{"d_model": 320, "head_dim": 64, "vocab_size": 23529, "norm": "layernorm", "norm_place": "pre", "init_std_down": 0.00218, "lr": 0.00394, "weight_decay": 0.12, "schedule": "wsd", "doc_mask": true, "dataset": "wikipedia_en"}
Each number is 500 + 25 x the weight over the matrix's rms, rounded and kept within 0 to 999. Layers, rows and columns count from 0. Numbers have three digits each.

# layer 9 MLP up, 1280x320, rms 0.112, rows 629-735, columns 0-63
514510532556506491496504481497497482465516473483476528499518504499532518507503521510468495501463503484467478539546476462497514490538521512519509500525505487527517463524511489478475473531525511
540512496475502492468513482487503499502523495522519512490511507517525541507456475518485499526497524517505499487503512490481488489523503486500488533507475525484463477540522489479549479476513482
465472492507467488495467529519522492483519489500463501511491493480472492463504467500472524502491495575518472506571520510466485515518474491508498445510476451486533510476515506533472512528520501
510493480470534543420523506517491495474511464518516486468468512518536461534478491468540550495516525522476513502538544529507553537527478508504521523499483568489501536506505509501529505465457519
492501503509510492507486540497479474511530524498532504522495499469485463529513487458463498505546520545507454517536478480475459521503533504509507492516503537549447537460515571562435518515511538
482433516501487465530508488513471495490497485475498503480520485487515469481517518482513529553494503500496483466484518519501456455531484485532481511444462517504519538485555544495473520499480483
580492488476502463477503501505530485530506537516490513497513500531519533508509518444495479498488471493475489483514513515507515507515531480478517518510503510462516536496514500522504510492535499
441473507491504559533483488520430498469503474492490528495543501492514533492537514470522467544491481506501503456486481540507497512494503495496548505520544500526501513463463497521480465507485560
534535469493494517482515490549502510470491503490508514486497460502498485542491499478486517502474497483473500493530491516542478480532490486471448535484505524506499530505509492484506492493478447
543514475507523507502493494499468519528475483490499480502461483537486553518492503534487466536516525502511477466521495517495522514563473465480529497481517510481532508490457506501520537502505518
550501537471505471495488542478523508545452465521489478490499496487501463485509547478484486521509463480499535544498481507463503508479535425492509507513517465496473480495492539492510482504513493
492505521540520513494510450473472506505501509516490525526507487434508441511491497514511527498510529497538490499513481505487521518507511481495538530528543514514504489492470485500488547485500553
532512515466499474540463505545491560460481500531508525500470531499507561513508516454450465516491515462500506483521524499508504481475490473442459478520477553502497501487457500463465513515476508
513496481512489487505531553510470495547533513465480498520511483541508513501475503556492496497484462475482479486513495495492529454516527507486506436461501530490554529509519505535478489484489466
502487512538479518504499516533485543528473476494477538501498502494486530481502510488484486487440514528531491545488496466485525485499534499530459519513500504492495497503490555471499525487520529
538464434477449549521525436466456543497484526544511522536477485460462492465503515507516507545561529522530548493495482479537529511498479470511513519501479558470519501492460476474474475509512492
479517497504495496472516493518495496501477512467483478515515479543466508493504492517504525507550534526475485495476535484470525508536554469468484514478501575489513527520531523517452491496495493
490521506496506475516510500530486454462501513537592485505492500464485460504522502491506502463486523525494463536499498528533488458487524502516453503469508513517527510483518509472489517518528534
540524475497490439505485510465531518504531484497559517487465519536497507492476484519502526569474459506508564539513557493496543522511477546482529520551491475505522485443468508483542493481506491
455484498506456505521503503469480486516476508499479502481509519471503496493532477505515541516488492449518547516492531526508464545510484532497483481484528494513481505517508513510538496426493515
495508527502438485493481485526506551522501536508507495479489488503486508548483478496479509538514489502480492493526520468566480515468460525536541462542492492502488529488442453513486520478510506
492480506508524477495507544518505499494541515519502505477504514474479470526519484504488492525475454511528464502534474477503475515513495495495528504534494463511470488468507457507472483507481512
482469489511499458456491519539485482480483475501498462499465502526500476521526509543469502492488470523500521474593507514517483509495519521568485491509514510495503478458478501475520496500485499
512487519490511460500477481526470526503454532470542485517538525514489507506459496472477508523561496497518504499488487487493511473541501542502522517510508476531495494486464510520526493532492552
504518518488481523504552507485483517474495476485486514524496503532492502469501502488512459513507523509477551453505522482503513456497488469509486514492510488456512519494495532491485542494449494
532520490444523508488499444465506443573465453496502541508519516543502540494509484445488494531580490487481482498468539500499546530448434482513487484464493510496447468530514477509505541504490499
513439501478467520545469450488500520489477488476488486486554511478475490498478505462494515444488503489483478507487485432489492466497508487534457487528489521481499492492481523470486477516498541
494469525499524452495474490513480492504498511507506495524526554497460492496513544494477467520536505460468500506506481535510482491527519448507471472522468497476461504495553528507499486549504537
516485529480519468480497453539556491496530492539492475471496526527457486489574499479535450508535516517497507478526509450507525474500505483490494495517531510472495521501477504515493485488446521
511479527460541479520498462526510513504481516513514529497477478537462506487506496487468535510488481501467468552482543516470511469499495457521482537516534486534501513489523510486511510512509489
508513514515471527495455505483526529517542498505515487528484531432514522486497483536495481475490492511464536495484518453511520492498518476509531548469493475504502462482490490512475529504548510
477463467492499477482472476548504492499492510505478526511516498526516511534535484499470507501551479501454512468502495529516465466519488465505490468509531512491519502483460485502539495503526461
514530469482505507474530459525518512478449489471549474516506484513474537463488517493485495490473480542536497477547538486476471489527495518523508526464525532497491483465522479493529499530515484
508492498480477487474467479544534501477491473489487508542501496512498528502453510524472494510500486483528469508512486476510498471510495534513492513481514470525527464481472502498482527505516512
507485483478519511503457478540529509506519513500546485504471483501530551540519478499536453563512492528483503521539519502528484474488507506538527493530497488502492511533509518526485503497522514
487502533529511496459508478490519473498515512497512517508522482508539517493509537505502506518438505494534522525482467505532510528509530463517476469497500520534525482536481532478487530501453486
458487513510473530517509494474533454509499479484493475507480565441467489511457525489500495557543524518480518525480494475563549523547496500476499517502493456494503521515503523488551492528495503
493487518538500499533441503464491539531512492507520483489431500513546452518503475518499576547472511469505511520523537446423489514501474511520490530523526485529476515522478457524551455500512488
486547507478486501457503477483505487443501527514509548498501504541518524507490467519520515476488473493462511477520484480485493535494522527519536524493505506489505512499508519476519480513476501
557471542495493493548485550495495534467469489460459493525488524509516498483530502501476533518495480560480541506519503452487482552471491529513485490498508520509500563499507445486504529494478511
508500520529495515529471499505537519519524493538506507503455519534479481507520546511486519521464469525548486484554493498507512441519492526508486521494542497477517549512509501455527481460511472
485459528547492473489532494496476495510509489503483538520485512491502527519547513479513518525492514545524479511527503514492488500519522500486500479564487540493468521496478518474474501462472518
484501527502522486490494493474470497491525461522502485529474519470476459488503512540478513487549467479526508535525473467525477509515485456499462475534489523527521478493491473515512509473487495
483508478471517486499448474529483473512489470491547484527520518477523503508521515483514471517561493490497485485503521527491485526490462513530499461533503486473491465498503496460438529501472522
490514494455518462518538534517455523560483493483462550539500509540520508549490487503482485553546533509517496494527461562501492491480543506464535517499511508493437496487501520497481500515481486
461535531515453467511514507512502532496508500526548498482506460480471504507498507493502524521471509444576498529486447498485467485495459528519514516484497451466489505507484528525468529506527562
539522453472522494497493478515494514437479502496489476517532494560466551496532491482511508485549504499464492476490503575502530497506487472481482492472455461458515488517504527527500492493499480
462475480446486498497515509465497501469476473548451562511504550499546502478501533511503555505530512521539499480475506511469434491527479490533497499515498498523497501510470517501488515482506545
544526526488483490496510490513503526508488497491503532496514487480538514529503515500511460487494502495582473503508486483506516520471489472503464510534546542461527479545484497519498493445550540
489501540482505495522506474518459494533476451505459521496532541525528537471555504506487532559476498499483508507480491467514510521473494468495522472474510497482504474514493495474473514462476490
481511546498485541466469483545472472508429514539486491530486483461536507490496557530478485527532483490492531487535481478482479507548545504481494507505492509518508473484479494493495518499497485
497518454523462483502480515522483478523582522509475544502493484500477503468525462470462515527519485491509500456518509551505472432484521470460520546474492524476494476509476444512478504516517485
454508497511566494518485505505483481526486447485478531512505498487478502469460512505454526466552499492513503509492502526525508552530484492505513541499546536519539515460490508516505561485471498
500492493462494514442528501504482501579550525527530523441520515533486517482508539524511507524511490502461519486486504533500510518485491511494482517492508473486496515512479523460546470516467529
489486510464511500504466452547496523479480552535503530497471499508532497518493516503512505514507501485502500525490533468458503508505507502495504533466543534502503499509523511563515505495513473
508518495489498462476511486473517495485481522521525526503525513453445506524491471512523526520544497523488552486508518528501507498523529468489463492498499469527479512476495497491486531500458516
487507518508491526489564564517500465497509481527522505533544498508490462493476493516494457510505515489498545533520542482464508491486509489480460545541516525512519479490480482456546494457525522
527494453486449510464519514436513488479497529489513481535496474466462426508493472512460482529523514553485452542483500507522522531497508506525503501556487538518468521453509505550500509511492479
557454516506564474537514510488515443522533509508535503502522490518507481467488547500479506516493541567483505535446492469541476449534507504536493512500504528471464464497503482471496450524510507
511493456423519506494478505511474484487518459538498506480531462516468515489519468509509491477531542509468501553478525521523527489515492504455474468500469480549469519489469504521529485459485520
509488470463538497520508511491495538518502495522502470535494458524534548492519472462500545466505504470535494474508479464508502539501487507476502488587475487548466501448474517527487509527558495
520458505482473482524532464488542510508444525482502522502519519506451453525515533484489487500501497507517499531510527519515531496493476522535478487493520471464513525507490491517458525522459488
525498487507448524512505543508491481502529507509447486486505510542513515500532534528484512498499495500515495500470528468477493464510527546498534479481500448493487472504507501514538457494518520
505514490483534460508483486502519462493481539504516505539529501468510502467527508493501519469522519500501519517491501476505487487546496513534541530454492464456501525467502521473504491512533506
451469480496515531503502489511469520543488506473514497522543463495495528473516501551471523495531505477529547490521472520485462521485495534504498460514475467515478455448491479495508492476469467
532498510482499547452531524510512533473507550479517471523531511517457501509517503491531490496512500554498475445487493501487483497532467475473502513506528531498523488480503481527504497504498507
500462471481480505504548409480484459481520519507537509503440562488499474469498469492486488452483476469492503506526503480513489520482455501547513518484535464477458500499485517503551530515507530
484480487460518518518539492503494498454503497514485524501498487531491490530474526434516504511522487513509502528467471480528516490516483514478530535513482546535500502463502467483479530482487462
492522509500510515496489495472464521492535524503466556530543498500515493461463527528510498481488526559505516514508529487481485502535487559487498544455532482506511517470540489504483512531478461
515477488466521487477497487494493524470497501524487483500476520504488519544471533485478491461528518535485479505481479483517527505532480443499466514525491476488485520504458519476482522513524482
548513513496493446513523509500482504525473499491484524538552465460480530501468442464532517509494477495501534513524514496511510501504530472515492461470515452519490482493501504510537523463501470
491466504490511496450513509479484505477556536516503476510514503515500513491485520509491517510511521518547493476508464474516497492546527567504534521512493530509488492488496473439501557482545466
527510496482480511498537507509510510504470501510495515468447487522538524474511534487539533487477505542514497503491515520475491502490522519506501491500553499457484516479482481480511517517471471
495489449557490496530511524491524465531480510504464508483499546487520523486522501501524500499466537515483470521478536495532512515468454493492509498519514484462516509536506465532513533505495497
509501505473455510521464505477535459567514484488504493498510486520522530451493515518503473547496530513477517508505502502467507542517502488479488483495521505487503532466547507469500517481513504
437472503472485514471487539491521464560467482516507509534491473504480523469480502470494496537463489511527472499493507524489483477536516514553473545522520524492457454483486499459498517506453484
423518527523502495545491502471491513537488481512518480509479502479455501483510492525469472491482524497517472515505470506476485523480535473515486550532496484499495490444530492461510476541489525
510527532512514539533507523509527457494496477503529502548496463504507536478481494474504516494454549529500469510506513486505492452477520475529542509487495532446491503463536499541474497513531510
524466513473529498488507478507476530515484489486450459510507519506508505497499498496483445513464513524498492503536487488524504468469521496495497467514480475500494470478492535462497526521515495
476483487533510489528454479460508493516459513497434505497465517484496509492491505473508482521469512552526497501464508469498478523510507540517471457484462522462470512507465497479521493485454502
505455509508524476492498512479484525466507534511487516541518536521566504499510478460526524508517504530513476455467518516532473525483522506480503445515515476511478489498513508519482502485468472
500486518503504481476479474451502507494536507488505508512524524527471505477572504463478481453520481529497487533515468508522494522524497511495467506482505523512457512464503511529456501507533516
499478454498504516498478490550481550517538465511539500509493516493517471527497468507469544518492481458487557432479507453446476484519529468543471493541496506480526551489573521519485462522504507
483465502458531514516503449514451537523475527551490509486447507495501538495477487472495507477498518505523515505498501523472486516493488551449507521520487522510478449513547517495456503494549505
518505499486537501486496482505507500528503507443543519492526491460492462483471499481470506494508456526549530496523538437491484486486473490519499494476507520496525525507459485469494518528508438
489477473482484490512477496473471567530505522447531513478510482468500490505541489501512488499477487488537439511505503476531505479509477470505514503477486500521506494478493482511523540502487530
472534523508483520524503527514468482502514499492509537477520473474460481499487463543476500534517492523521526499526476498504538516479526482463484509493502516487464509474502486474499511495430522
500478515502499428498502479540508503480505523487526522469545516500548531466485511523494515469480526510466501497555478505512461498525522491507527555515502492490528456466498486515529484463540470
554504488510474508509503536546522469531521475502493533497514519489476549522472493484510511527471531503494484496515459486486498418453506506497494541525548468538491502485497517505509544500517512
541483521489454455516489509488516482508521502530512538535455497520533536489552482527450479474519477533481541521485519476471492535487529487504522495479465457442506496507471581504475446456513473
484477478456514518468469489506484477488492502492483447543503516516496533459502497483461468537513477501518548525516487470534466525522463502543542485500509500494481494525468519500432498537524517
473527475517447513533533470453488495515495467521530455523568505521482520504503524519494501477530535490476458530503466518516490506486470487481500526439488510516534508474479538503525483554519498
520485531474496528503484522470484485500453479509550524475513557462478534517455538544524489537462523532524522537504449453479490456534499495504510521505514450545478504503516540524539509500500480
487512526502510449462532511491496495473447502504485500546547463494515463531559492499486476470491522508509508530520495527455519472500564531497498459463506495478489495466510495494529494522447501
542479497511503473477477472440494515487473498463473498533531493521463505531509436504509497478484503563495489413517503497497452487459485516541510509518507546461480454518500549512540498484563501
518481504525525522473512481530505532486518582501485578483495471495548506481465510514511501533472491507500528497478506461490461502500542470472491484512469498525541495498514476500520488510487527
513516475504519457483476517493493499515542473530514505532546518486477531494478505522510493493491510496497501489502502490502469497481481544519532511489522465538515527489454513499529486497515510
489497503528506498496505536464458455512467515528530510533455451493510477449506475489504551531529502483469512469479493498506496480522546497522519498506434473470446502502503497488485498512510533
467507530495473480491524504489525499452536485500528459500466539513510518486484557499461468516549483512487467503544481484513516538467435506491480487518532518565547512527509466509485449507487512
489526532516479493519514474508445523551453533491465486464519553528462522489540508480486543496485510519489472466518497452542524501483500471542444460499495476537454506507544487500526454527523461
468456474440474522482461538504494518476507487522510472495522487540477493509541483450474512480521504509509502522529476512444456508490459525507534531528507529501558499533512488468499498497481474
548521503500505502474515454492499477497503476453510519447485480527520485503495490498515516557497485470521522478453524508492460451488514477481482496458479523511472520533511492509516497547497537
485513480513524557532494468489498523502470478467522503512458518527533482482459500483446564518516511473494503470490503494507538501506475510506482506505537518520559534491526498501512469512546471
481463521503529529466497467533490479463454478493494450493495527489461470516505520537491506506490537523513507522466485504550521501467493481536478528496501479540481501453474509520474530469489530
497473465483547529595533537497507511526487493516500487492504516520542474516492481525494507516530516523493548477498480513489463472508489518500508476496477507487522529498507497527511507507475471
514490494507418501499540506443459518496454498471519527506523488514520490483515488467443512504513512503539513496485500505479526515542504500499442464466505502476503457536514518499491470500488458
490523465481483484490527530491481507512550515491449544481547503516527493504494531495533452489524558469483490541453499483482477523534552488495508478509526534541553484536459532523483501452527483
# layer 9 MLP down (transposed), 1280x320, rms 0.111, rows 629-735, columns 0-63
461485505503502547491499508480553515499459516521475535487494521479507513503527482481518493507514505526513495499503468509524473506513479480480519547519492520495526512498513522502498509538531480
510466466549472522481490494498539465467503515519516532481451457482514474522483517481496530515511528526462488540486544545492501505478488523484470520523481526498517448491499446483448531517464539
495517478477495509462517511476477487531507492505471498520511516485516481451525460478485524519517492480519495510463500483509521498489458489546447532457468496514520528530472500520487465478512519
537513538497479497470467512505499516514480476470525493481510464522486501515552478511484441523494483507529471519487494447541501498510520505495508494497485524496491501503499490481498461514476491
488493492511511483530445514502546481510550556509510500503488525461519469511487484517450515497488482479495501524531485472513494530515493517527507478485480541486505486505506501497496495551486504
484490497478501497511501523507512482493486488491534481520536489520496502497492495473475489474503474519528512530495484502523514498521528532489484505534505450520508465465538458491499506502496484
496487494513508488455493510502504483491499475525516550520493517465471509486480499492532537478496517470471525517490484477488520470522509517502480531499503491506507526516461500528539495516517465
499496489517483551481494548502477493466516511475518522525483476499460491504485531475442527508484510512482496509539479496529527489527495508519424527463472471518519517494532470447494508498498503
512510458502524528495513515517523504471463491500549499498542520492467481562551507536491485511535512511506514470463470505445564500474495473495526478509483522545480502498501504491490458494492405
467506564501517494536510465496464475494527546504510502497544504484563490516518511527511527501475500510516501493493507558538482509484461471517490551553512492478483520525557437461480437486468495
497536529444490497496510499512494483476506443513498474506502484461519492522485449486515492508517497474452525473518554482490515485479464473522503497512496430489481512491421492492513507490491478
491511561507471507511511509495497476520499504505534504464475482535506488535480512496492492493489474518469477509508532465507479484454479508492473545514512495476508499479462521448531481508535476
505491524511505535524486474500489492443497512477511539517478539525515492494521523505484477474470480520468496474510564518510510479535554496518502462494489515548504488501450525496512491437472485
480517504526484489527527475560555509456501501507575507489496513509509510492493519522517450489514518465507465518497489476511483521451440517498511467505496472498484472508495525537514500499499478
501512467468507426498492483481536483540495530473548439469488522506507463513508487503494527506542499526468471480510509501498530493501481500447520449492482490530474521496496475500516470523534497
568466482439483529484503515519508541494502550481491514479483557497482493538505439504507484510520555508510496499489570465506480482490473515490481499507513506519448493506439534499500492485462466
535479513526502493451474517487514450520520498489532551505515475504529490539523504486538495477501506535513537525455453550527510491496472534505483504557505512527487479541540530495506488485513489
503515482499520525528515459510530510445457482501513481494526512500483492506524501521502486499544494483523514523501471531475469470504551484459467466439500505488519457513534541486540494518455517
452526492497529549509530484500524471521516494480488545512494499506493511525529509513463502478522498495509488509514503510481477519497496473519472478487481539496479489495500504519489517485518524
445498489473418478497499517522499492471497476500452512536484472507522509454490473496492498466515516511527514502486546517513507456514533517511517502490515510488503469531518492475506524493532495
484472527522491505514479551469509475487465494472488472505462510460465494491518522502516537525503513492512509530494522505495500460520486496488467527476542525460508485538490514459496492473488492
496511549519506486522510483521475501510523468563554538473535441511494491466524518486519484568500517479518507518539505486505498577499508490487459519533493528486492498454490510496468479527545518
503521465475501463485495496534501477519521509518488505531531481488483496481515511478536490559493485499511521523516513495492502474490501514518524545485494490527511463454559476516524512504516508
484472513478454512552434499536505501501541516492492485499516512528450504472503493503494461475507581515467519526450472500522531501458497502470551478504496450476488524478546479467498526507528492
485454507470474464497486484494527502476464506533531491496502533491526448473505491503498473498444518507521507512519519535480501485528502454484502501522511516466477497485497462531504451475509492
506515512511501476504531493501475463521493530510450503545472500552529502554504502483466450526502501475502467453496604477480498532488475470527484493519524522526458474501521515512504582501444524
472505495489510507515552508475523466492516539504475476545453458499507504488523479501504480557449550493501519556532537530468560492489488521532487513524488448484475489538496518490527500467504485
518487523493506485508484461519506480486484482528510527486465492490537481450500487517516520503503489497524523475515516476522501479488470560538513496507490499494512511491476464482473508489472521
502592521496516486494517460548493576487474528491493511424517553496473514476512514454512492504499534451500494525538554506508462535522472498487527521538528471477518555520491534517530495504450494
480509485470505504462496474479469483522521510475539474508477522506517512471494488522480510498484531510482463473509497523486482473483490493504508553541509503443495519430472531489460464491491518
525494511511514498521537481539524516487472496479482504471496490526468525496507542515512502493448485463521471541517488491490490481521485483492482509519505515482493491499487486465512475532462495
431508528536485533514491465557471487483538456503526494530478522470462489505480501517497509487509501547492534496477506492498466523521472503537519481475478516478497494528508521459527502549482495
506482526517509491473477575470482485527488488505494504516505536488478490502519508465508509520503522484524527519520472507476529517512523521461464495490513502467503515529504558482511467510466515
489518466480513462481500516502538482528468527517496532478498478566467493497506520533515483500484520509486496516531458442540481444504481495516520497503509532497485455486473499547476522562526497
462499484506493494450519515492506549506482498483496474482490505463511551512481502497509492486492493499461474489487519537511481472483484475503469518489503470468495519524522510517547502504532436
486482543508459476487544515524543492451548459504451531502469521532504465488483481501535545511521497491533433490468492516504486507458508462501504503528475505484512560491470487548529516519513536
500503512493508499489502487499492507508525508508514514547506487484475479537547483529511442523504514487462458458502502497484530502515489506523522504508508513545517479497452498543508479563477516
486477468479519477501470517500499496456516465500515516497530540497542506496468508478527517514479521494485523503456476456514493485505528549528473484537469509461506499555536468508498523502533469
453488474531515463495480509454475479546525502495496511453508478503488430486508541446501495498504530502486499545519491469487451473472502549500492523491528484466470523500495502484548503481496475
503453542502485492507532537503504482506516508489510515486556465517525519510511472491488499470495558489527478479485485494504472490515499497497537502555498495463512529539516474461465504500469498
494519506472507494487475514500499524515504509492500523494536479487511505498602531507481486476522494503528471470499514491522503495512506457447505526459477533540525484551494527551535558530460501
423479481496536444491538513472505502491517471528498497528478543490469528554473482479470461538492484515511492473489524471473544486513500472517551473511505484485482490517451477466516531500523490
526506484504506500492516551537493487538527508492491458499507537498536488517495514449499508499538449540475517492456530562492516498528484497455493474494494505527483503503486518474532517485528514
471509501518457497509495503453508497477519533503500494528494506525497495515484475525486504488532534506478497521511511484519541477529509489532477501524492492508516509458492475506538472511527517
490514498499503490547471485510505492490517496504464518514485509476465503520503496515526457580553525516465515497467477516520461517485467488477519480470500540480532485534500534512536494492492497
516530495505543534497551478548461454514534486507492528494505536477496469472505466524517543516502495506466505512527484464487488504508463518511467569517483528467522534542498519530464462483539509
459484495503490518515532450468458494539509487513536409487479487479486479497494500507502494495505536510463496527502473450516507496494462520485471483483502504501558486478489482504505529463492512
464500515533497466506530507497524514518489527473495542534497497527487548507531486468550484495518511508518538503450483532469512505472501552512498489488448525516427523509521438441506515511445485
485479491474488484495502485478510502484459495462477494502456486520442497511477494473492515520475524469506502526519546539509532539485488496535545470507519560474488509520453540467495470518480497
517496476502529512494537429533526519506529509462488521514461508470484506511455508515488512504453489486478521518501485503433492489553497479515500538491499479515504472533421492491496530501497530
456482482482512510494477497510497524461491512505518496485529541449512490514504506494544473488546530457503535540459517536492454489538463475513495474498462499485463480494576446529453491483537530
477481555507516528515508485490506452501529482496517484466457487483484484510533517516548530502529508508505499512472530488513533518509527539502486512482475509509495471475486556483548456528488468
487498501505514550464498507524559529518490533512537532511519543531491499539471518493536450533489505498513489475510505518419488504488482497509522498451458524506455550491504511505513512502535494
532501502526557514485503483522540508482492480512511495487527512470525513483519547525517523453509473491478476557516475503512512554511523532518505465550505518500527535499460475467501510509553490
460523506538506493517491499467519498492522469494475476507503485521521498504512470512535506464484439523542519528471477510500512511494472509486457475525508470504476505481473516449514520485516474
480516565511525457506498505513486465492537524489474490467493496511482487458475529505518482510455535480524499497510501509476519487490524477497529452474527500454491488521528483480465480549489484
484500507521575480502497436495479482528495482498470469488453506522508475534477455522547492516473482486509497515501462451487484506475548527469493463479542467502477452490482472552514493475516449
553502492480503498490538523486511500471494496466501507513525438439472491469482474526497490528488479501479478512520527519473531557521487515539504464514493506503538489492480444488486539536498454
518489506534487497520514508483477457542516493509482475500517489503519507480528482528516474505515499506506481480476531483479489506490509509534523461515529518502486505511459509476467521480502459
508514492521465504516503513524517514508526478504483483516510500538476474476529488518529506513482478530496524523453485506473501494479460517482458492526462525486498504513500536441480520481489484
472533573465486532495548506476538481499524522505489466498507501508525491502500511511535504506456501513515568472524556505476525527522483466493494526525483502503484515539487504468525506489549513
514483513494499505510518515535469487482519485493492470528520513456498521503438492477516534505499518525498473488489467503515511532483500510546499495494518586486523464503531488537482499493493495
485476500531497456492511500506518511487507521494515499456505475498528501529507493471539528505480509541554471443456465510506478492477494539501505549558543502497505516502492435504414508502467516
499523496449483496526508547502514507482479477471481551489480505480487475481537418499456513539467503436528486460535543493473515484519507501483479479520516491519506484500538499473475486484463501
472546484487507527564542527517497495514498462527452485536469526496516536465507507496490495533489518459480507508507502501488474515466503528542487492477434482466464551434509488474524542472534451
438468493458487497532496484501484497529528493528496544486453499503519493516500485511482528513490497477497509516529486514486513475467501507494490510483475500496500539512519519468506510486514521
535522447506511541474469512519522472472478462550498482524488465486487511540510509542544474537523512480516545507510544461479480536478478478506512479491501518529489527495504475486508516517506518
497484532482509490514526524486488500499475501515500491505514524539517510467484499522498504526546521478529499465565532483523484497475538487504457493518493498489496467536524532476463481498469472
500485472435524498524488466472508476555495540578509494526553475487531492474528496512462540493515526509528477505521506481502494507530516441468521515480513507498537494513490536476528507509499489
493514517497464500518496476485453459438500465473479457426501478492508477469499469502499463498522488457505477463489513512507493497462490504510502441508472505534535516485520513535520455501502471
516474514460521509507514508516488536480497514526476524493518519493524455497496493511485494498515486508511462486512539502475495456498508525508529516499490474503507526529468508536485496504522530
526527478499469486548499481472521515532514477540540524490468493545523496483503499498473476501544502522499494490510509489490503448526481479482458496499475514551520491430525506497528427482517457
475497504535512448516478495511504515478476523474507549520510513564473497525501503498535522456477459490471515530485487503508482493530507487553506512505487519533504494530518509496495498484539542
504502488523510512540482493511471487449470479493491520494487486533515487528527477475551508481495512483548510539486528508496450503459539502457482495526507440466491504486467535481508504562496484
500534564482511467503497471515546448490479493518507506524468497441526465526513530483477498557524524466534503511514460520510465490449501506483460472498498480550529491519461545522494502456512541
516476504477531478533472501477480528482538524527501501482482486517497555525476515493483498494477504502467532492510503469505487524457524506488487500481525512491502528529551483559505490500505474
547501528490464510493487501527506472495502512491472507477511509519517504502502523452504475518513485495487456511528527523512538490487526522497509451457497487508504483527482489520487508512512493
518479469429517517524499500449470540476527513527497480476489493470504475534518489493503472512537508477500517487472515516473513461505509480455484514461489487493498485478508505490517510497465514
491505554472481467501496500470490523491527577537504504522486454550508475516524484495508509477501502432508482483493485460506523474516490476515453494498483478506524488481506527472503498496472561
493513465498477467500479501545498512498511534459496500513500533478531474506485519515488520483454512487457545507524481510556532450472511534531510514465513533474498516507510473507523519490499498
525515509503499524455517526510497488531493521457511504499521458485479526532515451455516489480497481502478504510525511488506533479512486480493465515494459484532497519514513483496561498463499452
485483490468521515508508477518506486494517486485471478546487501503524483536510547496530533516509478489479458475457480518506551521498487502481491510495472520514493521479467491533494494500474488
472519530469491498506500543499487471499521546577482478466494494517482483509543498548487528509498528459473525480520505493486519459478488428510506508522526426522497532479493497524502478497506504
514529533483460470482503459492461522490502515521518456463498481510503482502480458515443465541498525529507488503514493518483502533469547480490463477493490496490514485551535501521544467452521556
525512534527524483474502470516527523473473534463506466512524527527494495496504448495473497497479521454531519482505484521522461545536484500509495505464488509468495499506470548514538540498509471
482487496511557531522510514484536487493481492540463484518501488478521488495509521487543485478507499513528510483460467519501512465487520474493498472440459523514503490510504531543467482521481480
471493473481482497478529536516499528481509451493501499546542460515491527491519529469539476502459465540490532523477472543529528484482524522474494543535517522526486473515515475506498502527499478
537500514461474526511468522486462468533522486463446502538549484524500464526504475449509491555513472507519502478498525521518510495521448532462478485449502472530510520554481530451488566506485468
514459519492461498514528527494522533518474499495482517472492495474448490507463504547472516544467463520473480471519488507478466532502494502509504467458489513499495481517497491496521500530482497
518504512447449513520485480524510516489494513509476507519493494489519489490504494537528508523475497477514507512471501532508473523486480488499483527465495469464489509515467485498520466459492509
436506510433510538476522490502501504514484559518485501509500481492503493463527512507461522535478470503504509499522524506508486466531486480544449475520468504492523484477469470466476509435515510
493525486487508500521530502535496462537473504482464508514496461519453478494501457464469491481502508513494555500491504492479539489513483496517464523509506536469533429515488481488494518487536542
473504543468468526481498488524523491496533530525513505540528546483483494496494484522499517478479513529476510518498444508503533475514528493562495480489503529495498491481490475522469484506499433
545514423481467510498447502522514491506504498458526469515490515525503513467431492543541512480496498458550510503492490502504474538507481467506536532524518499530528464519508502501489546527567497
444525489531518473488508498492512493504446541549503516490511484484515572460535460486510507514475495490474502503511501516471502490461499455481481524467464523468477469469482521491498506496497483
521465481495501496525488490503516513495508499505512503487480468480517488463491500533499474492495506434537504491493483483508491500461571499539500497537493552534493506495514464453494484517491536
501516524481470490483537544506532498502503460494537547493492489514501506516495462557488501466488525484509520479553535525485493507475558477478457502479476485500480524512460478508500501450504474
502519479515500478503512494503542518500534490478501519524528565481483456517501518479502488486544501516545481534501517531472520529493464481501499486508508523547540497498486492512527529486477488
555497507460560487484536501508518492503505491464498475523509520480534530498518539461488492495526523509473512479493493470495536522522486494498478488459513506512510467513498536519467486516539489
528495445494470467499504531495506441529496519505526501493501485502528536499500452477463461481515507486515518530504535503485506517522485478565539558527500487559496508509485502479509498480464511
476497473505505471492482504489506527509500501482491512486484452526497508492480525474501478467477516478499521510521525504499527511446509536518511491511529557461502549485519521497467523552468505
476532498515458496466518495537531489504505498528473475470446493487461491491510517524478465538535496524472521522527489501500428484505488494475542494501477487513492480487563511497538504518468476
484532510462541499507534490502512469494470534508501515501503523490490477510485489502524494501537511520477485505504501519541492473528523524507506490496516492502430471479496483498504509518474565
501503491475506499509484488486501500466505543516508515458506507523515518505446487518473542501497527479482501504482528541513509485492526518519494478471536527491460525499500509533509511475518505
498454495509505508502538510473528541530497515501503566472522458525496450491495479507503471534492497461501523457498507491497542456492511470527462493514490509490542518458493488491466492501519506
506504484507438515484482509523511524479524508520536458458499498559513444454551474500500494484503483474527524443511486532504504522558518515520532496532471490452453496490447489532481514517490560
504541492504482501519490510503498483499493492510509459460472510462460512510496510524496461551473529494528525522460472489513499451495491484495531479485447484485555503498508496491442538501500490